python train.py --norm_eps=1e-05 --rope_base=10000.0 --beta1=0.95
Each number is 200 + 20 x the weight over its row's rms, rounded and kept within 0 to 999. Layers, rows and columns count from 0. The size before them is the row's rms in percent of the matrix's.

# down: layer 9 MLP down (transposed), 192x64, rms 0.192, rows 14-48, columns 0-63
# gate: layer 9 MLP gate, 192x64, rms 0.204, rows 15-49, columns 0-63
# up: layer 9 MLP up, 192x64, rms 0.208, rows 15-49, columns 0-63
down14,102,198,200,209,224,202,207,190,203,186,212,201,197,210,207,183,215,192,141,225,238,198,169,241,206,200,194,150,218,189,198,199,231,178,177,188,255,206,229,174,207,204,200,198,214,183,188,185,198,228,225,200,198,175,181,178,193,203,200,159,208,190,194,197,211
gate15,103,226,201,199,190,177,214,200,141,167,234,217,197,177,190,255,187,203,211,225,213,197,230,199,213,202,177,191,181,221,234,213,206,220,187,228,200,191,210,226,191,207,203,205,223,188,181,186,190,162,207,207,178,204,189,185,212,207,199,181,239,220,185,215,178
up15,110,204,244,196,177,200,191,215,208,201,186,192,170,213,189,172,224,235,192,205,195,187,180,185,207,197,225,198,202,209,152,195,202,183,206,142,209,257,236,167,195,193,178,200,196,180,208,217,209,215,191,210,233,202,216,214,196,199,199,232,193,202,223,182,195
down15,106,251,219,229,192,209,194,220,232,215,193,186,209,186,208,186,171,204,203,210,189,215,193,217,177,206,210,192,243,209,209,185,189,208,222,197,189,222,157,174,195,162,198,182,214,206,158,189,212,208,200,243,194,226,198,204,200,187,214,239,190,196,205,244,209
gate16,092,250,192,194,187,188,170,201,210,187,251,242,201,221,221,214,198,159,219,198,229,215,197,196,180,205,173,238,192,182,195,203,193,208,199,232,167,213,177,225,234,197,213,205,201,232,193,193,192,190,184,203,168,219,226,203,203,180,220,183,200,194,196,212,201
up16,086,151,204,215,220,153,232,192,192,204,183,221,218,175,196,200,196,207,210,194,213,204,192,204,176,212,238,209,161,205,196,177,217,183,181,201,185,205,208,236,212,157,225,197,212,226,216,188,200,204,195,204,206,200,206,194,249,174,216,202,157,179,184,208,190
down16,090,196,181,213,203,198,190,199,206,192,208,230,131,228,221,189,213,195,199,263,212,166,218,181,181,183,177,220,192,176,226,191,207,182,210,219,182,194,193,204,223,188,221,161,204,209,198,167,194,184,207,193,189,187,224,206,213,223,220,182,207,206,228,204,198
gate17,106,206,202,158,209,208,184,204,225,179,208,235,219,183,186,205,189,219,201,216,247,221,212,211,210,233,190,174,199,187,220,187,176,199,192,220,214,257,218,179,222,218,190,178,198,188,197,210,183,166,219,235,199,205,213,194,217,208,207,231,217,211,216,186,162
up17,107,209,210,209,204,205,179,211,221,207,224,200,170,213,188,190,209,178,192,207,213,171,203,155,238,209,133,191,232,200,198,204,227,215,218,165,208,192,213,208,174,203,200,203,224,220,211,155,204,208,213,216,160,185,204,226,171,202,201,183,186,185,190,203,206
down17,112,175,191,186,172,213,226,169,208,196,209,177,216,207,176,213,233,214,188,203,207,200,179,183,218,187,212,180,176,240,187,216,201,203,166,224,239,185,253,172,223,178,229,215,212,232,177,201,182,186,202,216,215,191,218,194,199,186,193,189,180,194,170,191,183
gate18,108,225,222,186,190,206,222,194,210,178,172,200,211,202,221,200,142,209,177,159,212,200,212,195,197,208,202,179,225,224,241,218,199,213,211,255,183,188,188,199,195,230,201,198,186,246,188,175,184,185,216,175,187,200,210,185,204,196,207,200,230,177,182,223,195
up18,116,207,200,197,249,162,220,194,222,226,200,206,181,218,204,203,208,215,189,188,218,221,167,222,203,189,222,221,213,204,159,192,202,178,197,164,186,198,213,181,202,199,196,212,212,192,202,200,220,210,221,220,198,199,170,203,188,216,200,206,133,229,216,154,208
down18,117,181,181,195,210,182,193,213,183,173,179,197,193,182,205,169,238,191,182,236,198,210,198,177,198,167,209,195,227,242,189,210,186,196,186,211,190,185,211,212,175,187,168,209,226,202,190,218,231,169,211,210,246,198,199,241,235,221,226,197,228,179,197,198,208
gate19,104,198,219,195,199,226,199,199,176,201,217,212,194,222,202,202,193,199,206,200,222,220,203,193,173,225,185,176,177,208,217,157,206,219,248,227,190,188,187,177,209,221,200,164,195,183,187,201,193,166,193,184,203,198,140,198,233,216,196,204,219,239,189,193,156
up19,111,225,198,211,200,229,190,178,191,201,213,231,194,212,231,176,206,171,193,226,206,197,217,190,170,246,174,161,192,178,183,180,208,206,197,221,187,203,217,176,224,223,179,150,208,166,209,200,191,205,214,211,201,215,198,211,216,220,216,179,199,252,192,190,205
down19,102,202,222,190,236,182,201,181,223,216,190,206,191,238,219,187,206,176,207,221,172,210,217,217,206,183,171,203,208,193,213,237,216,167,205,220,261,202,162,200,201,190,219,196,188,215,213,243,211,219,195,200,207,181,199,198,226,218,194,195,187,196,242,187,172
gate20,083,199,204,158,136,194,200,202,169,207,226,202,213,190,177,159,195,198,230,206,203,158,213,206,203,188,183,222,201,211,209,192,192,219,195,202,217,223,179,194,239,194,212,178,178,198,199,192,236,187,180,204,168,235,168,193,198,184,177,187,203,220,208,211,186
up20,084,222,203,208,227,239,188,160,204,202,171,224,228,198,194,199,213,206,231,209,223,227,174,195,171,221,182,179,197,198,206,187,172,170,195,211,191,210,176,196,177,183,212,188,183,209,196,216,178,194,201,171,190,150,181,182,189,234,197,190,224,201,204,220,245
down20,087,181,224,169,189,158,197,180,209,188,205,181,195,193,216,215,175,210,211,183,167,212,187,209,227,223,214,200,203,216,192,215,214,185,197,169,198,174,224,206,220,227,190,203,211,171,197,224,230,214,203,172,203,231,215,223,251,196,159,173,222,211,205,210,173
gate21,096,184,205,182,198,208,211,201,213,159,174,222,213,198,226,180,175,172,214,170,200,221,199,201,217,216,180,200,233,192,214,212,216,207,173,224,204,256,205,184,215,201,201,190,225,217,192,197,192,184,190,221,237,182,184,177,252,185,210,204,221,236,180,210,211
up21,092,174,214,188,225,219,201,170,208,174,215,238,196,221,222,167,167,178,202,218,193,190,193,171,215,169,180,185,231,208,203,221,218,206,186,184,208,245,192,186,201,200,233,201,184,191,218,235,193,216,171,221,199,186,209,201,171,206,230,207,216,231,185,173,193
down21,096,218,220,203,212,227,165,180,215,181,188,224,220,219,206,173,186,217,209,171,231,230,198,174,192,182,194,172,175,180,192,191,166,182,205,161,225,200,222,219,228,190,209,224,187,171,229,218,193,225,185,201,185,197,215,176,218,177,192,205,173,195,232,196,183
gate22,089,206,197,196,202,217,221,209,153,210,179,184,183,164,204,194,192,198,196,164,233,210,204,209,216,215,183,201,174,236,158,216,194,169,178,222,201,180,213,208,244,202,225,190,214,214,177,186,200,180,197,208,182,229,173,198,169,220,184,174,182,173,182,212,200
up22,092,210,226,207,189,230,210,165,225,230,215,175,184,201,179,210,183,183,186,199,199,195,191,223,220,150,190,227,228,190,208,216,172,220,196,157,221,203,194,200,225,191,199,192,170,180,198,214,220,167,159,177,202,184,223,198,219,200,189,203,190,235,219,196,179
down22,094,185,220,198,210,161,184,212,209,208,166,233,215,220,219,195,194,181,203,220,183,196,185,207,196,203,181,189,215,161,275,210,194,226,177,205,196,238,201,207,183,179,194,192,215,219,198,170,217,176,221,212,178,201,188,190,221,217,208,176,201,171,189,223,206
gate23,102,232,198,186,196,212,193,207,213,172,199,200,190,202,192,186,190,218,195,181,211,210,201,208,225,221,199,212,203,229,170,162,209,223,200,177,190,221,193,146,216,200,182,161,221,255,195,194,229,164,180,197,165,223,212,207,180,216,208,191,198,216,219,173,179
up23,108,195,182,191,192,193,199,186,210,187,203,218,167,238,214,207,205,171,181,165,187,204,185,196,208,242,221,227,174,198,191,189,193,232,191,178,213,191,208,208,230,183,184,216,202,216,229,203,209,185,211,164,182,215,215,218,225,216,229,215,229,194,210,168,145
down23,086,194,204,217,180,186,235,190,216,221,221,192,183,200,225,237,200,212,197,220,196,184,185,188,218,219,195,200,201,232,151,215,201,214,181,185,191,212,191,187,203,237,214,197,216,188,202,189,222,233,198,213,206,237,204,214,222,138,220,210,168,173,170,196,193
gate24,101,161,222,210,206,174,183,190,228,171,186,198,231,204,222,214,163,208,204,159,219,216,221,225,236,227,206,186,185,225,218,205,212,232,214,209,184,182,163,204,212,221,184,203,241,222,187,208,191,193,203,203,200,174,205,174,206,196,191,183,213,189,177,177,175
up24,100,207,208,175,234,203,180,198,163,179,202,227,212,203,214,182,194,228,178,181,199,183,187,204,205,221,196,191,220,171,221,199,210,181,174,193,190,191,195,199,177,179,201,201,212,184,228,226,167,177,211,188,231,167,216,204,205,246,176,211,229,173,213,247,224
down24,111,184,174,211,209,210,211,179,236,211,173,174,208,192,185,220,202,228,200,220,170,186,191,176,215,182,198,203,197,206,218,203,192,243,189,190,168,170,210,194,169,193,193,189,196,198,203,191,203,206,230,187,200,222,214,123,182,183,198,187,162,184,209,180,187
gate25,099,190,244,117,193,192,215,197,184,209,215,188,213,192,180,202,203,196,201,178,227,188,203,212,253,191,175,186,210,194,195,228,179,187,218,215,184,182,151,208,188,217,197,184,198,201,206,200,210,198,205,205,212,189,198,202,166,203,188,192,180,201,236,204,177
up25,094,193,175,242,212,199,198,182,217,227,213,183,221,212,180,151,210,205,217,188,196,210,203,199,171,193,204,180,214,196,210,235,217,197,183,206,191,195,200,183,242,162,182,188,184,198,196,205,244,180,143,194,181,182,185,222,193,177,233,194,203,189,188,182,204
down25,096,271,200,226,206,205,186,191,201,202,206,223,237,219,201,186,202,207,188,199,226,229,194,209,180,192,178,201,207,189,189,203,216,155,180,210,181,228,206,223,184,186,187,172,175,212,201,211,174,224,168,204,192,175,194,200,202,205,207,227,239,220,237,186,195
gate26,100,202,234,189,178,197,227,210,208,176,181,182,195,178,216,171,193,220,223,191,221,235,207,228,204,235,192,182,197,235,200,215,189,230,177,195,206,233,187,230,209,187,181,179,200,197,199,173,210,226,229,241,200,198,182,172,229,199,217,202,223,213,211,181,166
up26,109,183,185,222,191,187,183,178,197,201,236,218,188,210,172,211,181,184,225,212,189,228,206,186,224,186,164,232,203,218,203,194,216,161,195,214,194,194,178,172,222,252,208,232,183,191,212,222,188,241,170,188,208,215,202,204,188,204,186,152,186,205,194,213,210
down26,098,232,212,173,156,188,233,187,212,207,173,227,201,196,181,196,179,214,235,203,225,197,187,211,173,222,186,230,229,188,199,201,178,233,194,217,170,176,209,186,193,178,198,200,207,225,167,194,220,218,188,196,190,203,222,179,243,184,165,210,212,206,204,186,183
gate27,108,205,224,198,165,153,203,205,212,236,208,197,178,206,195,161,201,211,228,227,216,218,188,226,210,217,210,177,191,237,210,196,188,194,215,208,195,213,188,223,213,215,186,205,216,249,156,225,222,193,201,222,188,224,207,186,224,182,231,193,205,189,192,181,173
up27,105,219,182,208,186,183,171,180,176,223,175,201,245,176,180,219,179,207,186,204,188,187,199,187,210,206,162,196,201,268,185,212,204,194,212,222,181,175,236,221,229,207,204,218,177,220,201,206,202,191,166,189,186,188,197,212,178,206,216,172,211,209,190,172,194
down27,108,203,203,209,201,199,191,203,213,190,220,196,198,181,180,165,221,211,266,215,197,205,216,196,194,162,199,180,226,142,207,213,189,214,204,212,193,166,199,189,169,176,182,191,204,187,211,231,201,193,177,209,199,213,199,180,208,186,191,180,185,180,207,207,260
gate28,106,201,199,180,149,185,213,230,192,198,201,183,198,212,223,175,208,176,206,207,222,212,188,244,191,211,216,206,189,208,207,156,183,212,202,218,238,232,209,174,194,200,217,190,229,200,180,184,217,173,201,206,221,250,220,192,216,217,216,224,214,192,224,175,179
up28,109,191,163,192,210,190,179,199,181,219,210,217,216,204,218,185,192,258,227,191,216,192,204,207,194,176,198,205,211,171,206,156,183,194,215,234,212,206,225,190,218,188,218,218,180,196,188,205,201,194,203,222,182,180,187,183,217,213,162,160,145,193,217,211,220
down28,101,205,216,214,228,226,210,211,209,186,214,178,204,181,190,186,163,212,224,208,170,210,224,182,223,170,206,209,201,178,180,235,224,212,183,177,167,186,144,190,231,192,179,176,209,193,195,191,196,210,197,201,182,154,199,190,187,193,213,204,240,189,183,194,224
gate29,107,231,182,168,196,226,222,230,213,201,167,209,207,201,208,190,175,190,186,217,229,221,223,214,186,208,171,189,218,216,217,212,213,191,183,207,194,205,193,223,216,200,181,199,250,210,163,171,219,205,211,198,199,227,164,188,236,196,184,183,172,191,180,239,210
up29,107,212,219,165,199,236,192,175,243,199,177,232,220,225,200,167,180,201,173,201,213,196,167,216,178,177,193,220,196,196,189,193,195,170,190,200,187,211,199,213,200,184,200,200,232,195,207,194,161,225,219,196,190,219,183,213,207,171,183,165,212,241,182,203,233
down29,103,242,172,197,204,219,211,220,210,200,194,208,205,218,190,203,189,187,114,197,222,226,209,190,189,238,182,232,216,216,222,203,200,206,207,196,195,180,188,226,205,202,205,176,230,200,204,163,201,176,209,225,196,199,176,186,211,188,201,221,190,176,214,223,185
gate30,096,209,199,179,222,192,220,202,182,175,202,246,215,199,209,199,193,208,205,166,254,182,192,209,209,201,196,212,232,200,202,161,207,207,219,201,183,211,179,175,190,170,210,211,210,185,159,184,185,154,188,186,214,206,215,176,196,211,196,226,186,253,210,217,203
up30,096,197,162,194,206,207,196,201,218,242,209,189,189,201,199,167,195,198,202,217,196,198,193,161,203,196,191,163,208,212,203,204,197,204,187,180,186,191,183,228,183,259,174,189,208,201,220,180,196,251,192,214,175,176,168,225,205,190,193,186,206,151,221,187,185
down30,094,184,186,233,215,203,201,188,190,217,200,214,195,199,209,193,196,202,167,177,175,223,164,223,235,157,198,211,154,186,159,196,213,190,224,196,198,196,208,169,207,171,175,180,211,206,166,201,222,227,212,207,208,216,192,202,190,188,209,186,198,198,218,169,152
gate31,112,214,209,190,209,164,201,221,180,224,223,193,235,165,191,198,216,188,227,205,237,225,196,203,192,222,214,198,154,212,223,196,202,191,206,212,152,208,183,225,207,167,200,209,205,216,152,192,184,180,184,164,174,184,183,198,205,203,189,184,191,197,232,192,206
up31,112,192,224,217,212,187,215,192,171,185,232,164,196,196,198,180,213,198,240,182,207,230,200,197,194,217,204,187,169,199,176,171,190,226,209,198,180,220,190,160,214,232,178,211,209,173,173,195,211,179,168,210,181,234,190,190,194,159,198,216,168,197,220,216,181
down31,115,180,217,208,147,191,205,186,160,166,183,209,223,195,228,192,179,196,148,222,184,230,188,223,213,219,193,192,220,175,157,203,216,197,208,203,195,192,211,201,225,176,186,205,209,187,203,178,201,187,238,176,191,205,234,208,185,168,214,207,183,189,201,206,193
gate32,104,230,209,204,222,206,200,192,163,194,211,194,203,184,185,190,218,212,210,168,228,232,208,218,198,213,192,230,234,205,213,215,192,219,207,215,150,225,194,158,204,192,211,191,218,218,205,205,170,148,209,189,182,206,200,202,180,238,221,189,202,204,221,158,197
up32,094,196,192,195,171,183,198,211,205,234,211,218,233,198,206,213,183,176,197,208,207,122,209,179,177,220,169,208,213,220,195,179,225,194,213,186,225,197,203,223,182,229,175,230,178,188,214,237,221,206,201,197,199,205,187,225,210,212,203,179,163,186,209,201,193
down32,102,186,201,211,165,208,212,223,178,206,203,174,209,174,193,217,214,204,234,174,205,216,184,205,212,216,200,196,155,216,193,186,186,232,220,199,180,190,206,203,237,205,221,181,201,148,199,156,200,191,221,206,214,183,197,181,172,201,198,228,242,213,164,190,219
gate33,080,211,224,212,182,204,244,218,213,217,226,219,184,205,167,197,185,185,167,191,154,182,220,215,203,205,210,212,175,210,224,195,214,180,206,183,176,211,199,157,214,169,153,212,176,198,217,163,203,219,198,217,206,216,202,203,193,226,214,187,217,188,198,185,168
up33,080,201,207,200,178,195,212,220,215,241,234,222,208,220,170,181,208,216,176,169,184,158,188,197,214,205,210,239,180,210,205,168,211,178,183,184,163,194,208,178,230,208,169,236,184,203,215,186,203,219,182,224,186,179,209,209,177,209,211,194,165,181,190,184,194
down33,087,195,191,205,201,202,194,185,187,204,214,185,175,203,201,215,184,180,175,228,185,126,211,207,167,152,208,182,223,190,191,193,220,183,196,176,197,193,184,225,217,197,208,218,179,215,231,218,214,197,186,162,195,176,231,225,214,196,175,224,233,194,203,199,204
gate34,086,204,235,217,201,242,199,183,204,213,193,225,194,171,200,202,195,204,198,256,171,177,218,198,199,199,193,212,206,214,207,201,206,216,215,176,220,203,138,189,165,213,146,178,190,204,207,195,194,212,189,211,206,187,185,215,181,210,212,189,209,189,222,170,166
up34,083,215,216,200,206,189,161,229,241,215,184,207,227,146,233,188,201,231,197,214,194,194,245,192,194,213,185,189,216,171,183,188,192,176,220,184,224,215,199,219,215,201,195,177,188,197,204,238,194,180,189,211,237,199,192,217,171,196,208,177,192,214,198,232,187
down34,088,218,217,191,200,207,198,178,220,215,194,222,191,220,175,210,199,230,233,187,200,159,211,241,184,191,183,211,194,211,162,212,211,183,191,193,184,179,208,235,180,198,191,215,203,205,253,208,175,196,186,174,198,202,206,255,237,195,219,181,200,224,223,198,193
gate35,089,178,209,203,209,231,226,220,202,196,193,199,214,162,189,226,225,182,198,183,190,183,210,190,202,209,209,219,157,240,204,147,208,199,184,184,207,206,210,218,221,192,168,209,199,179,230,186,229,201,206,217,201,220,210,202,188,231,192,198,176,149,238,188,199
up35,071,180,191,224,228,205,207,207,233,214,217,198,171,172,215,186,200,240,207,184,201,198,176,246,204,207,212,207,194,229,155,183,195,198,212,167,217,197,222,224,201,173,194,236,169,195,216,253,207,209,200,220,203,226,190,195,204,231,207,193,218,210,209,188,188
down35,081,236,231,223,175,166,198,178,214,212,199,205,217,158,208,209,198,180,198,178,200,228,206,217,194,204,222,157,226,174,158,203,227,206,192,199,212,195,211,189,213,220,215,195,196,187,203,173,151,215,183,177,210,186,203,225,216,198,236,224,211,199,227,203,204
gate36,100,226,239,187,184,212,217,209,165,223,192,230,228,181,202,209,154,189,208,201,208,196,228,186,194,221,213,195,168,221,210,206,233,229,190,225,174,183,172,185,204,204,218,190,198,186,193,236,195,167,196,244,188,184,196,213,219,197,182,195,227,173,211,185,193
up36,095,161,218,199,180,218,199,209,191,216,231,166,178,200,180,166,188,204,170,195,217,244,199,187,191,217,225,172,208,192,177,189,144,212,173,200,228,184,210,212,187,176,193,164,206,198,188,203,217,218,217,194,227,185,170,195,197,183,196,221,183,210,173,201,210
down36,098,161,203,174,222,184,200,246,172,185,206,199,189,205,204,184,193,205,199,201,194,216,203,187,239,201,184,199,200,240,237,185,215,201,189,170,224,195,175,194,205,200,187,225,206,190,203,241,217,183,226,225,198,178,146,214,211,236,181,190,172,208,198,202,208
gate37,085,231,192,163,188,203,181,202,179,207,229,206,191,175,192,233,194,229,217,154,165,179,206,213,215,196,204,238,194,218,230,225,181,192,217,220,201,209,179,212,205,217,168,187,197,183,171,192,187,182,210,165,184,208,183,223,200,213,205,171,206,219,236,184,183
up37,085,189,243,226,235,219,212,194,195,188,215,194,203,217,194,201,177,252,181,203,210,227,198,168,181,219,205,222,209,174,181,212,187,176,200,179,202,202,223,204,200,189,215,173,191,193,174,182,218,183,213,209,212,212,239,191,225,218,183,240,198,182,180,240,223
down37,087,190,186,197,198,205,216,184,208,153,213,156,202,164,200,224,215,207,211,158,240,209,183,205,198,207,189,168,206,210,171,185,180,182,203,243,206,161,223,191,169,207,198,201,195,181,194,186,213,197,210,224,183,203,186,195,232,198,199,242,209,213,170,213,193
gate38,101,229,191,172,182,189,179,170,204,180,235,222,200,231,206,210,205,208,244,221,207,194,203,215,199,208,165,177,218,206,234,205,191,219,219,228,160,210,198,226,227,182,203,179,186,211,153,190,180,185,222,185,209,196,169,231,179,209,211,205,195,196,207,174,209
up38,102,183,176,219,195,212,206,207,215,196,178,180,269,197,170,194,186,213,224,205,170,201,247,214,211,216,193,210,191,205,201,220,230,256,204,195,208,192,218,241,207,192,217,193,199,216,174,215,209,184,176,184,197,175,184,194,206,191,186,187,194,201,216,233,186
down38,108,258,209,188,208,226,202,183,194,187,187,249,197,224,223,226,229,209,212,205,204,238,213,235,181,198,205,188,176,192,201,194,183,222,219,224,215,236,206,197,202,215,223,199,204,185,152,172,188,195,208,196,212,184,187,200,209,193,186,228,186,163,187,191,213
gate39,087,234,161,188,160,175,203,191,209,224,175,192,213,188,240,189,208,228,201,206,208,203,201,184,217,210,192,212,214,194,176,208,204,169,213,195,230,223,244,204,182,208,206,185,193,241,185,197,204,181,239,196,181,189,166,173,229,221,221,168,202,210,211,203,201
up39,087,229,152,191,171,181,199,195,199,220,175,181,216,198,221,216,199,227,197,204,194,226,222,189,192,208,166,175,195,163,188,189,209,215,220,224,183,212,227,154,223,209,193,228,171,218,213,175,216,203,194,208,197,171,174,155,204,206,171,192,204,209,214,205,197
down39,088,174,187,199,205,174,227,191,160,204,178,154,205,226,187,214,199,220,195,189,231,176,192,202,190,219,230,226,176,243,194,197,198,176,196,218,188,176,250,187,202,179,196,223,205,205,212,194,244,202,210,157,215,200,202,217,196,203,196,179,213,216,219,205,211
gate40,101,232,182,231,193,199,165,186,172,175,217,188,232,168,184,191,158,204,223,222,188,210,205,192,183,225,228,236,190,230,218,181,193,184,210,202,234,172,180,176,212,214,168,175,206,198,206,208,195,168,185,198,207,214,189,184,207,242,215,202,186,194,201,198,189
up40,095,222,215,205,195,192,163,162,202,179,198,186,189,207,199,191,228,204,199,184,209,183,214,179,170,210,181,188,236,198,207,197,174,230,197,195,242,221,195,186,177,182,187,216,207,196,234,176,211,162,154,192,232,165,201,191,225,230,197,207,193,182,192,178,180
down40,105,193,194,164,200,207,189,181,198,213,205,204,219,191,197,168,211,212,176,164,143,164,211,183,215,218,211,217,222,178,188,195,194,186,202,210,204,206,208,211,226,205,164,207,201,201,196,175,172,218,209,170,229,180,192,259,226,179,212,198,223,209,222,206,185
gate41,093,200,187,233,196,199,219,244,179,201,203,178,175,186,187,186,209,204,178,191,211,233,210,214,181,209,225,183,169,251,183,226,209,205,224,195,201,208,190,187,202,187,205,171,224,196,164,183,228,171,191,176,227,224,170,192,166,187,207,181,224,222,184,195,196
up41,083,190,224,209,182,181,205,187,212,194,220,221,174,206,186,209,214,179,218,186,189,241,202,211,173,155,187,212,206,197,209,218,182,233,219,258,170,215,198,188,203,222,208,236,200,187,173,181,163,202,200,223,205,213,191,169,222,199,198,217,210,234,196,202,223
down41,088,181,202,232,243,193,208,199,172,201,201,198,222,191,189,188,186,168,195,211,222,152,226,208,195,187,191,185,199,192,246,192,212,178,225,146,210,202,193,215,215,177,220,195,206,170,191,207,211,207,198,189,208,234,213,219,186,177,162,168,213,193,202,213,176
gate42,092,195,217,207,176,196,247,207,215,234,192,193,206,175,223,213,177,204,167,194,213,192,191,235,239,173,198,210,203,189,194,213,224,180,209,196,213,176,201,184,205,178,178,212,180,203,209,168,226,204,183,209,217,194,173,187,178,209,199,220,228,248,237,169,188
up42,085,245,179,195,242,243,187,231,178,177,217,187,204,202,233,183,185,204,192,174,221,193,224,187,211,201,210,169,216,197,176,216,220,216,207,193,197,194,203,186,188,204,179,182,230,183,184,177,200,201,209,169,187,225,197,190,218,185,192,201,175,214,170,253,209
down42,097,202,180,182,192,221,181,212,210,202,208,218,202,209,214,171,210,185,233,204,137,273,193,199,203,227,191,203,216,203,207,181,180,218,212,204,221,197,187,198,194,194,200,209,202,218,178,223,199,172,228,224,173,198,185,191,173,203,219,170,199,192,228,210,172
gate43,111,210,215,222,194,189,198,214,207,225,208,196,220,178,246,200,205,228,238,200,242,201,194,212,212,192,202,176,196,196,199,206,199,229,216,234,161,185,200,222,250,192,191,184,228,219,187,204,195,154,205,221,197,201,152,192,214,218,207,213,178,189,217,190,211
up43,108,167,192,208,200,165,176,176,159,196,210,214,195,181,211,221,232,203,209,220,209,201,195,200,246,188,199,197,224,220,198,185,175,220,233,173,213,224,175,215,206,212,192,224,216,226,202,175,167,183,159,193,207,169,206,213,192,196,170,243,204,203,203,197,205
down43,108,203,212,165,200,215,217,211,184,211,219,210,227,212,191,217,210,218,178,193,209,209,193,212,195,203,209,194,186,181,131,185,204,189,189,179,190,199,165,206,148,208,195,185,212,173,224,213,196,203,250,186,149,203,212,180,194,207,210,194,229,224,204,221,199
gate44,098,227,176,224,168,173,200,198,190,216,193,177,208,193,239,206,215,181,220,219,223,212,158,185,194,198,174,187,193,205,216,150,184,187,211,236,196,210,174,206,229,184,199,196,217,176,191,207,208,182,175,203,181,210,180,149,234,208,201,203,174,193,204,210,222
up44,105,199,170,221,173,194,243,200,193,233,213,212,210,184,183,179,191,186,211,226,219,169,230,185,178,191,174,179,195,206,215,190,189,181,208,231,196,182,208,222,191,219,191,200,175,180,218,199,192,166,208,170,174,199,223,231,185,165,252,208,201,203,220,184,199
down44,103,194,198,204,177,196,206,181,191,190,197,163,221,193,178,211,192,196,201,179,186,259,169,187,179,198,201,213,193,221,192,213,198,218,202,217,197,170,207,155,234,185,191,216,205,158,215,183,163,227,215,175,184,197,198,209,213,199,226,234,163,180,213,214,216
gate45,092,199,195,180,197,172,211,208,152,204,182,207,234,191,228,196,158,223,230,181,217,215,178,174,185,200,225,211,196,198,217,152,226,231,199,199,202,216,206,232,193,202,195,195,165,189,167,203,214,220,197,184,213,185,185,188,198,181,217,186,194,223,219,158,193
up45,099,233,188,222,189,254,217,204,213,232,229,203,181,234,237,203,205,192,200,228,208,185,237,203,211,186,187,213,174,214,198,209,216,189,201,230,186,196,184,201,229,173,191,198,190,196,214,183,224,170,184,238,158,199,228,215,204,225,189,198,212,202,188,215,190
down45,101,237,192,182,163,194,213,212,200,202,216,219,221,206,175,217,180,191,179,167,179,215,211,187,212,191,193,211,198,184,253,189,191,172,196,219,184,228,200,201,206,182,198,189,219,205,218,195,185,184,222,213,176,227,213,200,239,258,208,236,222,212,202,222,204
gate46,099,230,188,177,220,197,212,196,192,195,182,213,231,212,224,191,207,204,216,180,238,197,163,191,213,225,183,183,241,196,207,188,204,189,187,258,192,179,211,200,183,181,201,187,184,216,190,162,164,211,165,200,161,216,219,200,202,178,201,174,207,220,214,206,178
up46,099,237,238,173,176,209,251,183,218,192,202,219,182,209,224,216,200,190,201,195,179,188,232,188,190,208,195,176,214,188,214,215,211,218,173,231,247,204,188,182,203,230,188,171,187,170,198,243,209,202,207,196,191,176,204,202,176,233,203,216,221,196,200,209,186
down46,100,233,184,194,222,248,200,146,202,197,212,210,186,204,193,213,219,207,150,186,183,199,166,177,186,198,198,173,200,188,166,231,216,181,169,186,207,207,175,190,195,179,176,224,190,188,184,208,187,163,191,195,200,204,186,156,181,218,191,186,203,211,200,195,196
gate47,105,208,195,166,189,210,187,210,181,176,193,196,194,164,219,198,201,201,199,171,221,221,206,249,232,205,194,217,185,190,207,215,199,199,200,228,179,235,172,194,161,213,217,184,245,172,183,185,233,192,210,207,214,212,218,193,247,197,176,221,228,200,190,189,197
up47,107,212,224,201,200,222,219,191,209,192,217,203,210,203,209,200,185,226,183,228,211,179,242,137,202,194,186,190,233,219,211,210,205,234,214,226,182,169,205,238,219,184,174,195,168,188,207,201,164,213,221,193,178,169,197,211,213,210,212,175,173,209,208,206,212
down47,111,179,194,205,223,182,178,191,175,200,209,195,204,190,187,185,187,207,193,194,246,251,212,238,182,204,184,196,182,203,159,238,217,183,196,218,181,199,217,203,219,216,178,185,215,201,211,211,222,185,207,224,200,203,167,149,168,176,213,222,213,210,170,204,201
gate48,117,203,165,212,186,163,201,216,153,217,218,195,205,177,218,173,187,209,184,194,229,227,212,194,175,197,227,228,213,226,239,176,185,215,219,246,192,211,203,172,206,186,187,192,222,183,195,205,199,180,195,208,204,229,218,180,237,202,204,234,219,214,205,192,192
up48,142,205,166,223,187,176,185,155,187,206,212,212,222,188,173,189,188,195,210,222,195,194,216,208,176,184,191,222,190,190,243,199,217,218,201,214,177,225,196,164,218,204,207,206,190,199,167,201,216,151,164,204,162,226,205,183,204,174,189,176,215,217,204,207,168
down48,127,202,191,208,205,198,221,216,192,192,214,231,179,236,195,213,167,190,219,213,196,222,190,235,217,172,189,227,180,240,202,192,213,177,179,212,180,239,182,241,184,191,212,241,192,195,237,198,188,203,207,217,191,188,177,200,186,228,194,165,186,235,209,191,188
gate49,098,174,200,193,202,220,212,233,198,177,250,219,204,186,205,204,192,217,189,169,223,227,159,205,196,190,204,191,190,260,181,172,192,204,189,191,183,207,211,208,218,141,186,204,202,202,202,180,217,195,228,194,196,192,211,214,163,166,203,198,205,217,200,210,179
up49,099,207,225,221,203,164,195,213,191,201,215,210,236,203,180,214,216,177,227,205,217,214,217,213,192,170,195,222,194,193,206,197,213,222,206,210,181,170,200,188,208,199,209,235,157,155,193,242,179,201,213,229,180,186,174,204,225,180,158,218,177,211,204,225,191